config.toml
num_hidden_layers = 15
hidden_size = 384
num_attention_heads = 6
num_key_value_heads = 6
head_dim = 64
intermediate_size = 512
vocab_size = 8192
hidden_act = "swiglu"
norm = "rmsnorm"
norm_place = "pre"
norm_eps = 1e-05
positions = "learned+rope"
rope_theta = 10000.0
rope_fraction = 1.0
qk_norm = false
attn_scale = 0.125
bias = "qkv"
tie_word_embeddings = true
parallel_block = false
init = "normal"
init_std_qkv = 0.0211
init_std_o = 0.00385
init_std_up = 0.0211
init_std_down = 0.00333
optimizer = "soap_variant"
learning_rate = 0.00342
beta1 = 0.95
beta2 = 0.95
weight_decay = 0.065
lr_head = 0.00641
max_grad_norm = 2.0
warmup_steps = 200
schedule = "wsd"
decay_fraction = 0.673
decay_shape = "linear"
final_lr_fraction = 0.0
batch_tokens = 131072
max_seq_len = 2048
doc_mask = true
train_tokens = 597400000
max_steps = 4558
dataset = "wikipedia_en"
Each number is 128 + 32 x the weight over its row's rms, rounded and kept within 0 to 255. Layers, rows and columns count from 0. Numbers have three digits each. The size before them is the row's rms in percent of the matrix's.

# gate: layer 12 MLP gate, 512x384, rms 0.124, rows 101-167, columns 192-255
# up: layer 12 MLP up, 512x384, rms 0.134, rows 101-167, columns 192-255
# down: layer 12 MLP down (transposed), 512x384, rms 0.131, rows 101-166, columns 192-255
gate101 098:168162148172199158105122113095088122139094087138128139070117140149168091203080144102112113114129109155154120120053140189142131178100091162100180132137198133163132103083112141160155077163160111
up101 098:098100131112170143099143092102111122050108138102156092091120076134132129148093113107160175142159133070103098147142119128122156127122138136154133090126132107129156177176130077042097121139145198
down101 101:120126129121136145145190094134164140082127158113110133161141126071062081109090091173083129136176153161130157148108130140125152163128138131116112137127113170076108160086087128115112164094169140
gate102 105:208147188090115138178078165145103125190086107129170133124172139111145085093162128133169133125117094158106105100115123188147124125150124083101081122126146169102107100077122141111145122180090149
up102 106:167115156092113138124105117144108116099150091151132118109126129121097163168157173206201106101118100113089131026151145177092140139133124099127066092121138229141203082187124107134192128175143152
down102 097:156159133077140228145133147164131123078146045052144071091185149117144116101150102149147086105066171123145162123189120079099165118087098111081106101136063109104151123076154086117081104151116122
gate103 100:089091176081161162141082120099130097070129138154094173142098121118112145206170140131101128146103062149116176120227121168133072128070056125150160081182127082141094093121164149149109104123166080
up103 093:132166144178154136124176154106147048130146158114136099178147146133108137102153080133136133142088152100152058108096098138152147162151148094150169149158155155096109187145088147084142155103148093
down103 101:142126167134158161123144125096116110088103153114153119105143144096146152091122060137151067124122192128161102109111095102193084129145115118106091076083103096127081120175143147142109102105123105
gate104 097:098110091157153154157093080131159124074149134133136139196117127069095142116096103134152104142142167133131172155087114129120160087121138114103127124080136133174153182125117106155114189132144178
up104 098:117110124163045141140124135165137125121075092122111119140156134165107122172150120148117113142072122151082071147196071164095080171116128151171083170147116162122187097106108119122136121104120126
down104 099:140125114109121135162073103140118131134114131128102079110116174139130142087118156120160046154108151135155081149111132109092156189104052193129143095143132095112046135120140179141122160094115119
gate105 099:068161164180190121097114121196133114101132134093109114122108135133123130105131126117123112095123075118159127113152041115142152136070137184109111132107147181091066165124133146173091096104118117
up105 101:124115050184123173132129155115110116121182156090124107139175105081124159049178089173159113131167121156170145112157163147063139143117073142165147136108155123114065069046160154070127096112131163
down105 092:123167057132129139087120121099135087134123103109108137099144117128113139108100120125088121111108174146121134163199113120123142165092133149152109130114176186085183168160099088088171144149127076
gate106 098:195094115139145150152165076082093119099129141103157129137125070112141157102138148137108130109159123123108135222148158140179155082072128123136183122153135101187106190113128111142110145156131124
up106 104:172138144149125113153101118114156170083140109098089144116163096064124122148164203100143093126127179132140147147139172121102068099132160059091129092040127136094117138138152147126128143131181107
down106 099:156106149112116168114139159062122162127115126086135110152134122108116120087078147159160109147091180092146162140178119109040109078086134080156175059083119135074136151160083099145162167163088159
gate107 102:117130111107106082106102124041125125148204122121129132180116136152130120110113091111140140175136117128109119135162104116100099206122099155098151127177131156112192127094169114129156137127071120
up107 101:131142135138092126084180118102091125052184122086136145113125071155165141151134041169146189040220106219116174084163159120082157151129085122138177085056076120109094108104113118124088107137069152
down107 105:080182111096115131159116139070150112171136129127166102127165198086117090193135129138154072145126163147110108133117186144124155166176118121110207118150115158105140109142126129124122098132100129
gate108 099:142150129163090120098114143143043109115176136184093165166161125087117207119125131148122065090190134113108154149192075180244113032137130132180138095161097128159139170130136121123087149099138118
up108 096:085139092149118128116104058143114145136127131147123106147144116108137147193049115127096078118148117133056119166069136150183121056161137151165126138143159125122090128113121128188103125110147126
down108 101:162059143180183112145142112080142105136088178129137180135126122145179104101156136136139120157119165129117188161191177166152165103123172095159182135093157121128112107097163117067080182131128092
gate109 102:132092162151082179133132136132162079100094101049129125089062136110034147119122098145142113182105132135149165089099149130155130137132133146146191117103144075129067136134065139175107100121144096
up109 097:145151176131050153173122129106164131133110121201133100102089127110139122086136124162155122145094145124191132142158093154100063119058149141114107120156102162136125139103157125107140102147135130
down109 100:127127159157100116144113111136130080108120080088126189151080123148104160157104076077153136163105111130119129110104122082079169094140141098127180102139132108120154077160013121160173132122104135
gate110 105:146070187145118211114120039155165161042061176125138149111155137145130161166183114089183100108140135097094130094079103134153191154148167156151156139153077094115129130156129134089154129149088137
up110 099:061109115124129156122128155102119138181166145149138141130118129095113149161183141114162143083105170121113153150133095127153153141148138121154144144102156108082114156180080145106165120109076086
down110 101:085119115136165134145164137137158119198119143104144127117124105175174097083085112193092144108138101105113133135142133179102135119125138119105149120158092133155148151138108115096132166144092136
gate111 104:108169127118152112116125128138126145091159151140124100158119182153121105156155160091120095175131145190172091081106170140181149125125141111155083112099144161092165156108132095072108181154112122
up111 098:132122146085076161164140126146117142128142121141136156165118187126109169145196145073098114200154161063111124190104099168131163131106127123161141143136105138135108159112131117142136046191132091
down111 098:147170221207099174127138105137119155164183127136141136137123174109118107137134137123107126122093142148122174099178169133162138159166138129148131126153111143220133109063104092132156116140094139
gate112 101:131156123123117093148142114127067112102139130112174115140134124114099173113166167179168165159106131123177157130117161110144145177127146152086114088119128107136090135141181108114070134083157041
up112 100:145133169138131152178162162151038101167120134146155133120121158114121161124079133095117145091097096109174158146140191163220153118165140084155152093111140119131147148098145145086111112161194125
down112 097:099083111105163095142099153105122155141092106132151073120107084154120094122131141082134075064152109138110139130112077090189117119207138131101107111110102125128128132125108138121142104124085090
gate113 109:117108086145069077123110073170156121090110122168082113127188092140120158127179143165101171139132122164183151189154160082156106097103066131092162148099085131188072155111159100202150155219148144
up113 101:085108123123176134110093169088175091135121134146122151085090193110099099157050109069146107120122141105141179145149157154131201078124145096109129136154152061095144158140084109140147116103149149
down113 103:118088123119096055180150134123115125127098190174159160100123199120157150129097157142069139124084084079114114103133125129120137122127112107092143082129135183034167159126050083114120095130092145
gate114 113:139122133110134150099141127105136132146150103090132116112117078147168115092077099123096166159192098090173106164125145108129093088161077094118074095145144164138159179134094109179162088095155161
up114 106:144035102160104098078115139197089135147132189102159124110121124119126134132096109170133075109102112181065133116146190090122133166173131123168139101106155108162069123179085131034191097138104079
down114 097:118062075186092066099155140101067139141143108171079116084075154143120165147088087164144130144158133140066124135126136102151144177069205196134133102160146094123115084100174163051112127148125168
gate115 102:112173159117087135144118157150170097139096066140112169162070131131161117159053118108184123145169097131129121150134100160084102112072141122124138115125123090118146133131134118138118118161136070
up115 103:130150111165099135074078105133164151128091145126105119159124121075140158122112115112191102149130114107109087134100109113126127131123171149133070103109153109204154142117137074126122126077107115
down115 104:126096107198132172124126084164145176104161143166096141132136177095111105123141104113108079113138115082168183157102165139107122152119114087185166149150152142098130074151174153165157097176148125
gate116 101:088107111109107152225098120106129123136113097084120057141148161137135189123128074165109138130140077123118148120193156063160062099167157110102167103133107123085143093148149102084137112178156168
up116 102:163119145125149104142057121135080155115133123099061137074107137144109161106159153110127154121144113138127123151139166105153170125087084117178136147102111150106087171174094088128071174136156079
down116 097:110141103138155114149112129161101208196153082203114084113140156149094089159100132166139085183133160096178078140123183114149125126149091159160134150159134173168097029103096130097096145157116098
gate117 099:138139134187149147138097114101114153112139069134142193114130119150143148140082092147126093150114106101111154181131117158112125151127073125060139136108125153098093164102150143103107134179150139
up117 099:135148119116194128043070094117161130115113183181148166143096176156149142132131107159123106142128165156145158145122104163118201166079083160176174080099111112112101119195159138082142036116122129
down117 104:071134092210097093069138171146062071170142140107086179115142114087101132125121139170130105116111110159130147145101110096130189074153159097136089098122151104139091123091186160095183082123117129
gate118 098:104133149111121134112143103149062149139147106159128140137142149109069149168174061164115129093074104109079129092105118112066150137140130099144175099184183136162109147071138144107104132112073152
up118 099:102148100203097093146139102101152160136092075145122086191135083131134077142089116101093073099113096111132137100152113098115083113130152154169089113089159154078080121110128154119131131126138088
down118 101:104112106138196123099111153119149135126154058142120120118129092111139076120075177161089123118150116127150126096067128087203118163070131143127147079138114139101133172192105131086154117111202093
gate119 108:181155075151131126134159077127146147136149137120066097167081151145111073113106136182157085087079137163083129118148115119173145172167112169194115221088143115173146155168082167114157142139156118
up119 104:120154111140148131151081075125128086120181101126115098083125208150119139135115186113108152156144125126114127150138088175174110143191096149101139150082128127155118112134175211109182074071152131
down119 106:107062137143100106109151114049117114141161096185115134175135090151151131198161154145174098122121117135154152140155057133150150161139098105106127135108060147131116134161114164085129092108110084
gate120 102:164145145126129157176090156121076080165141103187130142162126136113132132105185133142151095091175111119149133146085144150160143140138070107107164115101131172088120062124157138159136144172076140
up120 104:175115083145114134100124143108144100168170089165161108150126153161105140110073122144184129129156088078174120145155188153065215098094137156137134156165092149147136101127129126216139137154157061
down120 100:195156145161095137157158118148104061085124146075109094158139175153133121150164140142117151105127163147145138060152164165131148133123134146138159127098120123157090065106086052106107155117129072
gate121 104:197122174130114174017165140126174185107120081170070159101127157122150121198155145128129105095100140167208120130159198109129111140090094137098129137119117075157177123127114103153124110129122171
up121 099:119141121095100077140123078173074158118128232104120129130119108132093099122137071208124114139151192131125111175149138121110133120154139132085187077141101187145118167110138082156096147130077167
down121 098:134145127126184216054134100117150141152035167101120122142139146159134102106123115152083103105113108105119138084110125136102159154102125127122102182128100133065199107112159126124132124155107149
gate122 099:131115143121156121153169092145138088103130108171086118107165163135116132088102133063120149169169217094073114112143112145158152098132133090107112125166122107142129121156097096122112205134088124
up122 104:118205197112152151093091095106127132169137164041110090171146102177170117117081159135145084150107119146141079135138091133144146155110107144162136169169104103163199087103106145108125130168092089
down122 108:144160118119105102095169143115122135168159091108112092150100110104138132134101175143088170105138085104159138169127055152192147149134190136120109192231160144137115141092105098137090135123157117
gate123 102:126152141137203150131110114159178119156098107130095061101146149123148111185153157136176089082121139100138119119129156101175172145098164169142168128099080112127121152099100105072162187133095116
up123 097:151078155190130152084148136133130066130115187185202125155137133175138168133105121069092194093206149084120084109077124150155087088106096125136191147134188128112129109085064157194119101065103161
down123 098:044165157189137152150198137128110147112143099130145140175151127178093104139129131134089130078167095171117105126109114121100120089153107092141105099149106175126153119129115121121108144166157058
gate124 101:149152121080100085112159136069086074057161126174079093109132149157126130130170079127134078149109110087133080144082108063145115124190150101124135172180064131082098209118137127090134095182086122
up124 101:103177162095117156095096114099146121172135149155139146088085147073156086175122113139105140186140103106157131127172129062103121130092174141061143143138097080079149113174165126156145117138100155
down124 103:139171081177076162143122144128189045126148149100077149137119168125080140133087150105144152122149157093146126130093147050082123084128114109121158113160166088125133142105150039125156158142162097
gate125 100:127101166126151152145123098130115097163121134161091119101123104123107124125090102170142128126065040148136131164167153113123168113135094125144181176175091112103126176098150121134193105083106089
up125 102:165158141128125102148131134118101170140116130187161183162126153128167172127139130136150169076147099142109101166109135131178145138089117110141136101071122149123183159115202156151179133085137139
down125 104:140132108143149128107147146149105080117084060190137119157145101187147049146150095109051077062175091110136171135116096130099121088133119061086185224209139122115154122134089160111151082160154117
gate126 102:130137094089071117094123128089098122139152124086101100071133108155106125167171155156124151177178092093132170113149126111153145156188113159078134186121171127117167167149110113153168118192149205
up126 097:153137158127126148102100147135086116120113098111126187132177147091145141094096155125086104172098133165086091117169067125142098089135168101173190102075135130091177176137131124078155170159120120
down126 096:111146127129182096144116126169114088147138160091111152111117103094153110112124079116111134069170147140138148111147116116102175131118081133131182137143139094077172125134113113179129113112134113
gate127 093:094149106135141107130091116116155061085089167098087157108153086127120130112128170130179133156105084121145101026059139148098127150116138099075155105152082159072148140142114123106080184136120121
up127 099:140128112102113118109106115143137113130183067121143097142092123116114157126154113153156134145175118098174146123139118090148107143106123113168116182050100112132084122115141100115121184064113166
down127 095:087119137083169128089123094065168178135130131129100122127086147104130136120148104136112148129070166095157140152156114135089100153140154075077124147161204161158132176112138098141113089098139143
gate128 099:131135133152150127140154094183131127164073100080165135158153151134161156067125133180100100137077202096090120177191089122147173180131124130132130094148123097103110147111113099138105098201157162
up128 098:129131149117166096055105156128150104151139138145152156163154105133091162195147129125117046093145097085164185102171132100079121191053122137169145141210135143161176075073108126108182099082154083
down128 098:137108089129094088125112118118131122102102100127136081138134094134095068127129153135150175087109073139123146149179181105099158114136125158139130084102130159121108174150113076124141141106116117
gate129 094:152169103131155110076078137163107132096089101144141131136135091101125118164091136103161145122170076120125134115132171120114155170082173138135112139161125164075117144137123101146152148076090130
up129 097:136135099078139122057120127168157088077155102122155093129102104121144086141107152128086136138135180099169117121121162141131108128098084093104116132086077159126172166080112134157098081142145140
down129 099:144144164109042148119128226124125126086157142161121120178106116118193180136112123166149108130122127159125108124084140155143203103174126133073154148126136137131084126142169088165120160107131095
gate130 098:084112142141124137120073118093117120086100181178146081125115141105092128134110131118150144107147160125115174140087064070119051124088126110127156121107092137177053116122131140153146146103161076
up130 100:162129125172135152139188169122108165113123087199113153120120070124093096130148087082252164171152083059086136151129061098095100090120124146153096153202123119167170163153094144134125089111131098
down130 096:202158138158102095158064179161168114192131179107117121162116120066169138108104067148111136103119144119086169137140148147127103194140099111123141126163129125183092170091159096175130132107128166
gate131 098:139182141104162113066109106112078184127148161130095150155139108090137116040132136108107204076078158146189136171096089167138128177128168118134092117133186120169173121139118142144152127128114190
up131 104:136131152127141143142118158129119194205131128099122107154061068179134137145162131136135129023122126097123157125109120088096128149118121156139193135087148134170133113155161120116138093181075161
down131 106:146084157076135108149140116115172174129114122121095160126157155112141149173191106185117102191151170097139137117119120089145170093150133155109100095075145177195127127136100076108145112133124060
gate132 098:156078065097112123124142083220123056163149120216122125138070190174163100119122208149101115117128133106113116171153138113176091101099145128092127140126171153146152199154129085072161121112149120
up132 099:126167143127122102101078146104068106141076088114131167112155118171103132112114137120095104155160157064128175107092137132144086097155132205130078102180093099139090134087168140184140121138135133
down132 101:095115136108124147104085093151129118158146149170145173053130092111111184141077098091209135121148115090175093130167114117111109089156142140164136132120104119188119133132134159188099057110158120
gate133 096:177108027203151127141097188173118071141193160084091129136137135078103096112089151147122131126161051090112105144091161154102155171110196126111116098065140076119107097095143097151097103092126107
up133 092:119156116111235105092168127187074139077172113137122068146051139127135104188108170168092119134088136133110096074153143134138137112079088120149196085125131107083080143137115113183139129136112116
down133 091:073118181123134142175158083160125122135115082200164134148114186211173108148155079126135108111147133129186105141156113182207105096088137140113150084130135094180146144120183175100142155105079081
gate134 108:143143083110163176111096090120123107135085128130186090144165142105108120122152079187093161101085163178192149104148123120134194108110110102091099100127117125058056144137149180143127136123027126
up134 103:114145126107203148094100126100048128098134169136155076123196100105116140133094119147060124162084103169144062159067115143139180126082116133095075101114149169139111127047136147121158135079061161
down134 095:146165148165181132154084121111177076176128071101143141201180092183158123124110217135081080124129125162123112125128169191166177117114115113140139136151101171126190156096148086183136136136137147
gate135 093:148162122121118126100139093126111102118126181114090153124186154193143134150197090065154135115113168199175148131103116135140111108067140177134133122112168084117082131104087126156126162146145101
up135 101:117148125101142211098169134180124113128168098128123156103148081149173181163082154127121144143135156104186111132091125159077071109121093085157169093149092102108094112126137148068110137111097148
down135 103:157168098127150110129137190121084135114178137157133167091194104148141126167192154153093161126085184143102133208137119146207129094093151115130102116120127113101087103138106108117147123144140086
gate136 104:088147111172166123245116108135096135110121068086153142148163081125134073093126066118144147113092119191132117111088096138151091099139144162101133087146075069116144163198146091189166103148133147
up136 100:143146164136131153144119044129202130101152162141128102084149151163085115131122105104072093162171120167193142159103132141094056151171126100129116107090173086101131135188186105114104077134102122
down136 101:155155213129163095076169071199103097107085109117111149090140139129123139198207135117165153115124078122156111132139121139101121185122159153113155111131144133160101148138176155150130161137123136
gate137 095:163118222143179174204121085115125145172120079127107119094092067114108135202176117063182149167082092167119112093097127131122108081129092131130144100072116115107114069135109099076156176126088112
up137 097:121144181117111085112097126119138121152141162129178135113160132103105157106120141083136143130153115128090135151105135130177159148136092066074156173126147087128129176066170136128111096152086147
down137 096:108197148145102100099156178122136124161170187134146155124156117165110128150117079100132131206124128142162138139093121141111106104127138073172134091157127115109142091105082146083139106114122135
gate138 101:053150120131171096181143153142078160182116039153125163124074148112143162136098138100095112050158170120139120150131125106136086178140086158096158173176097134119109038107160162169182094144136151
up138 100:134118151109140151100156059097143112124121032106089176167132158127093139103066047100124088146151147081157136151234163164154109125134085204095196124117144144140117098189146132105169132143105134
down138 098:150186108124121156161102112131078151099216099140117108125113190086109118091086112128180092132151101156101140095092110113152106092139189178139138151085175167104170091117111122114155188158149090
gate139 095:115163147081101103152148171141151107155148140137103155102150132126141118108119202121139147076104036133182114123124124144079108070123137169119113136130161114180082072128153152079096095192113071
up139 097:117112134106146127138123161142153115155149119128108121185118088125100107127131106121123171146116171094141146159104140121118147190130120149091151161101166132135122180081134163182213147083099132
down139 104:118158154125090179139103127160146142094109148158110084143096089079085176133123093181169183081137167155134102161120120097138160120126129174150144159157120096157170145122151160174145186159148115
gate140 104:078113135091139144139145121163184129155157117150150084154069129055161138065135163045183133147142097120096124178148114110145123137162085106141132182139109090049193093152148142121130067092167118
up140 102:164072184142163122153137140128134132120132175151078096182131124144137114129151104157112135144068131160179147126093128098114072100088122151072117086119085107179152132078079122138145121190093127
down140 097:084113160102164120112182136101108163165143151204182129171124090150128099160112154161087152195195132151153160154127115145134137184133141151157098148136061090079143154125118126099130150062137157
gate141 100:107104112148089144159140100160130125173151088137157123157118090137124136216159106173132133096160124129182118171205118125139161136062119067165116181168119136126132102119101151168165075113076113
up141 101:170053104078133122018103117150085159146126090129175109123146064119104151137136096118137134164133075143160076091108147157112086139207055115109118108059189116155137143141081134157095168138118130
down141 093:109146146136186056110097124105117173109131158148105112080125120072164146121141090165110102123108146144102124160121083145093146148121158115097112084147126099075172137126188083096104058169106067
gate142 101:088122117122082095139079098147102101130174094133123113149089114174147120162193148092046154095147123173144111114130136152148091133146166122140134135132194137061154126134150187118167082161133102
up142 102:151140054141198109134123088106118164102089111140109229137080140097116094130160110169164097178107088111129119135153137143102214139140120138159134130145149114136132129148169120164130164159182105
down142 100:080102124058185149121126163058117129139141137149143125108076105088141180133135064130164112127082141169142123140147086193092142126101177189183150134150113078119144114102198144191110119157095115
gate143 102:144068052153146171071083145111130085115110123147116109107130105087148101163158078155116153174120093149138080119139167200126101145088086124135166100169094155170121128110117083148151076104090122
up143 106:114185095161141106187139151137088107155136152131107135123150120142130122184128172175208100093158131144115107071117118120127123192165161150110162105105149155180116113105097154085165051114154105
down143 105:177179146132117128083123100168099154096133125110094088075086143115112081138130101057137063150105109168080141054103138120114121089117139115143127130097159133101134133106163096128172144094145078
gate144 094:084162092134147073190125135122134188073114092167166127083103099153136155104118178228179141107163118191112154145118127119151131126143129169098161108105181171124108155102110100058068152193132093
up144 095:158182130081157186167093125179114164108097121139139130126109154165142101135130135141121100133132150147167127145079177134098127104124147167152072157126141178113132147094052126096133138111114115
down144 096:151089145164178170169150127119089120117127149113151157078109165086167153105113152127182143134122105063137160076132142143123161155115086116177062102151132081104115121101183131091127148118121191
gate145 095:149070050156092124149126134081070185100116144169117146115085138073051138140069144115150108148125081185183112088127084167122186061138128103178143108131095118151178090117161067132113114131125117
up145 095:127165111108103106132144121097115169137136143129117120143086104167125102125050112097138119135148139129162098179124089163172115174106168174157186144149161124179151081107120132124095157144106109
down145 097:160049140122076106074121145135064113122156119122132077132146141097098241138096150158160111161141072117087082161118129091151130134112130129047085126147117100194102095148182062110147106078104168
gate146 096:044126170177162126126150084074161163143097157193158196091112156124109117180167160102104147116161125167142155156193171097135180143095162132137184114146141161160136084110116168110096129115126162
up146 101:084121105207139207113163068061171120151100151160147154068165132177185137142176156119109089123129099118133166114182147141132145130151098118125137110178126071131119053123125153162084132119108088
down146 104:130110090107044221113114105070186083091108139090119138055136086146118171131142199137184159112128102141081193150133105095122125142146159110141123130107150111070099153065123087159199092132096169
gate147 093:128174085150129128178122091128161130190126095145097127162102131151104178124157099099087066118127059105169134116111129144125096158193188119167132100096161100120110141130098091168127133114075118
up147 099:132084110154147140111156140114135166118161159070164173140129181096145088146162111145131197110127183123118125134091141118171114086106119132167083145107093166194140125121180177124092139143169148
down147 102:122099098087097131118165135162176121136127120132201129149170101150147074081137137124123117122141144131207146149143119118121094087103137143150079110115134113145108140116135178157155113166163161
gate148 105:130102139160097146112107175116125110135075180107138099102173129128100090095123136140177145159124150124145112158169140119123128101069097141125084119094132210141128195093118090062146186139106175
up148 103:093090138116146135121136111115133130111198151076137213159159132129104087158121122155173193133174090147122154168155069148112143103118126141079147109150162089107073124095140092062176126104116151
down148 102:138105161072112171140061111134136118124164110150199194116116088121112190136215115184137107144134082146150142172065106134132123204105142082096125103134137129122177153184161097126154121129138165
gate149 106:113146123155130075157182125110148080111097132147151160183148114161101151166095121109096154098079142126147180136126101126118091111150106160109097133159091132121130112158118139142124144146104142
up149 098:175083105118087125128160147110110141121149113119225089123207147162159080147158097141156171076113134185133067115094143124086097107152100138121100111113177134070143088134105120145128195109155174
down149 086:146125182161118189141148135102114153162108137192075097116127074097124162104131173110154085172127143147120112138152103145089133127126143131126187193135113121212131082100090138132068156119152142
gate150 099:091121106099071172130113123092138075100112148138183093165128141117096142118151092086155108128171141160161168144170136080193152142139135089218156175134145182127112107146157118137092129193122164
up150 098:114143131149154146128081129108150170085188134163107149161150121094163112156164154136106131111105129162139121092149136122169130106161160123121125119163082114143158074148124125125178159132137145
down150 095:114132138053124131113120128138126085080091113092117171174135091167117088091187189122157052136122144173150116094075118107109078140167143144181142093141104111118106142055133155162147149069148158
gate151 093:113113094133188147172179146192184139157122126095105127180169180122128150091144151130119154168162101139164151146104114125146112111125121168194158150142086074128098168113123145190169147084117154
up151 095:139177140122146177099169183148177160099078146110149108154171175142141103098175189153103134093131093149133130097080127106134168131128097140143146173196108105120087137127131165134092094124178114
down151 097:194153141189156129178160094148138110098138146108107133151208191093148192083139152084118106128139181118128130128120142152129132145081109098154092183167140146153146142145105148092061128167100167
gate152 101:143107148178117148162135086149145115147085119186162130127124143106136124137101092109140099151129105166148124095155118146125094131131144118135112103087108147134210091087090127115111074134104122
up152 100:073141163155095153144136146074110132180149141120102127080177094097119133151111130073185155083100132076162144104099086105204113126144165119135103111148162109144120164176137083146091104095100185
down152 098:111133142123161118100114158111123162186127153126141144056126203136172134120091090088170127085138141163111165145135126097128141150128124136183080100116114127143094120141123089102135102121104109
gate153 101:087178075119154151193099087127087137106148153143149157175112135133189097127148090120181154055149090123134145135163082157123157170143103167132068130151129137116176115168122077139122123107079164
up153 102:110083211156101164162162096130183092073084155144113083134148183147148087119108143132061093141139108108167133108165159181136091090120142088128094122115144163143082141097125139073110133125151152
down153 098:142158119117103114065133166144147129167118162161143120116079107134118111098101171101108107116148091100144117139054123123116112142116067138132146163154154121105144198096184156101164092123149143
gate154 098:105141148128115125104073117147133125166138144147147124130129154096128142139159160117105095157174099083062131137104113088110106177138148153135125178129139188122137073111161130141118124105105172
up154 106:100119153095085130152107157136133119133169115139143128160078115123121107122128119177093081128065135150160121155177151118140106146159102116130146120115146111120156132201123133141066146148123177
down154 099:139148171087135125186148161099138123142133125120068145139151133126149108139146148121123140153097098148135174174107174107138187184125121089145140144154109191146149116110168176158100131108161145
gate155 101:135129099113071127083072083114158159166158163058105155077156097103097142163051086116148108119127177158128183128090150077173093165162162167194190119155153116146132111131118159104168093092092180
up155 096:102140159154147162073071086147163177171153107124139213114122116102146139125162028136155095086137107113091191119089091136176135149071130162156178109143124203152152088105115163153123119142123162
down155 095:138100132091131163118127138127122128069108153128154059147103113115119177154070169115204120152092093096146163141174107156145147150116106108107084169158087129121136116220129120111199148153136142
gate156 101:116133124154137106117134101122081113151134159096106172133155111137143142189150132240155101128148090095149113130131105143165128088119150157074162098118110113171142181069068123154111169153126111
up156 101:177175149121155143141120078109123088105175146152107139146171122106086088124108088150168070106137148146083124144144141126136161167168143057104104140175149103124153107145176106100075126149153096
down156 094:117079150142136073069124139135202133126085129147105125144144118238117121200078096129154130133167120060168123161178090149083127093154104069126138135101101078105144182146181172110159085114163173
gate157 094:079151111166168139120083162156127063104135167097109131123115140152168129153091154174234096129125135127171101114190080088070156184071134088129112109116132181196134124132191076106076148113187178
up157 095:122143102167153192121121103098110162142145135126123087116121164201140147150089131125196191131145179115176107154101112120134121148109156138145087127122122146182189121178151113115134148160168101
down157 095:059142185133136102066190069153138139088161103179142118140105155121116137134153103084134183164103069149105190130129127090198151088136113147126128120118134203134134112078130167111155141088131063
gate158 092:096138132094089160156145162126181117158120137080068137120133078140046161155171087139120149140147139103167135205114127113108174165137092118151096091100171200133167158193106164121079132117087135
up158 092:085111161157120097122110094100144112206148122100082116151131191128120109107139164103123143151162172131157128161144087112123136115215123119172139117122140158126115165152116109169157138113179147
down158 098:103133171127159129111153120091129122069107113138109080153122166142110141123090105103163097123134119124137102167138113152045159092150122151125140137130095186147119182130165142079084152111099166
gate159 099:137152199131140129125123151162132165170162177150141147128157121098126137119202144108163164097105175140103112199062115100117140158090155083159147070137072139137096167134094132123115134079130115
up159 104:143153086079154072170129141046198246151102160078120103130088141094112125143071159187081115132049134125115140087124136095089108092163134097161117156080123116139142117105093172139120132079120164
down159 097:164172084112143074124107129122113074092128164152063150126092181109140151096131177170061083155108189148100061136196134119124164104145100078118111142105116105089067111162133141101111116144138071
gate160 102:088168081136107079143152121133101145075133163099116145146107100128134139138121136070128106099127109084184101160171135081126092093101127131147129112133123117069174124092107143077151129107158199
up160 101:152133135089141083098126108092107151093147112153134117112161130144113141123103053121148164099088131153114187147128138163087155148104194199156090074126093141103123181162125048118224086110112167
down160 103:106146130115077177124115141116136150118172120160120117113127077063130115177126157100170154113160114119135134101077111103110195116129102101212123147149152051110129096148085129131138125104140132
gate161 097:153148121108115153153154134156094127110132135113122094139055202104125103125111122117135091066140153117163111125129117140178115109138048084042150135110107099099098069116119055121116111199179155
up161 100:130132155188107123137154208039144098143123110199107167169137127148116092135146085135154098174170183105128093092055108147142135157150151169150119127153178185183133131129148111146104068132127136
down161 100:165094116203139156145115147135137123143150147078081085127151149141130128129139117094167188177105081178095155119114142171146121164137152164077092166114191119118128143122105137133182071090108142
gate162 100:153174142164136149106144091143156120154094170148127094103138149153130180115159167149117129170088097126129127130099105098135089139145125151133098117150172188137152068089070145165122129097121106
up162 099:128187152152149086136101166107111153122226075125184133098092140199100137138114140158091085187117125119157116119176123116081139133154158181101081169128112123064107099140149170151099152099122173
down162 104:149081130159112088155080070107107113154089085112131138105112093172153141176094091110128110154085090124180089153102097152131119144140101125144074131173146137140143089096099175142165158127131096
gate163 093:178144150136082131095195153104163124104150137119072144150110117129149141119095117124101175143120089122084137154176120126131145130177073093145085134154126195132085161134093080126157142135126121
up163 095:110144056153166107106077128115109118144083133130187186179127115144167065116098158129104183143182152174126146140101148103156131065153098123125118148129150144064129133126155108147122161058155132
down163 095:172079130139155123098142086060144142111103136163156095163165137121145234080123078155142162138157130166183098127137154113131166095094151163163132106162220153090113143170087150176138141098174141
gate164 096:102186137209106085102195188146076118097139082125128137183156128102100199179132077166126156041124090155120129118134135131081113150186164122123151102119134104120099099068110153164148111143098094
up164 104:127164112126117126164140154184116150141137185072085140157157133083069152115111103115094202154148124140118137146071184160087102183170177182078172101132098191177086167174156136160159148127175116
down164 105:105198163104125122146129122156137162076115048161188117125122176159089123143057110132103169105119172106118162145143154140077093160104168141153115090160131174143088118089082034129183093127075105
gate165 102:092134084143163179131110101079141166075109154103094113146180123153140083134087132160109153151152158125097137147135195166124117119089092118144136099096155142184139105126189062102156154128157102
up165 101:199131109145159120143134152125084123093125135118140112150103078159166122205114108133142106052172119112126116145177073145185100070111184111121199147088116150170178046159125124193120095110133091
down165 103:113132101123174105113131099139105153167132167158132101129166154113111100158120112068103132155127130135157158121096135111134120137132143135112076108106149131076090143155141220128125120085135096
gate166 104:058166080139134121110118091147141175153123214140206123137127107157068168114108120097130124128102127123103158110170069023223093156083098071165156087133114157107146116113058134154108107131119126
up166 104:154110057145148125093126128134161104113098162121165135105132139122125095128068154153161153091111079133133142098097128091133069161096182132079057143148109152155117135118162085125079129063121142
down166 102:109109135171120164155119147132122104121125160162134115074156135177103172128071161113160121071128136111091060096191070153101124083143141155063099119128131092140141118111111127182134122132070118
gate167 093:091073132122133144161100123161142136092112119089139161105160108122143150123195105142133139158095084129123177140136149163169120149149126111100146141145117125117118169207161162127161148145099122
up167 091:102192121115159103093074153157107162131059084100115138089119197133064156049146111069146125119160152170134143138133145078103102124032139118111122099115159152134134124184081134122070138190114145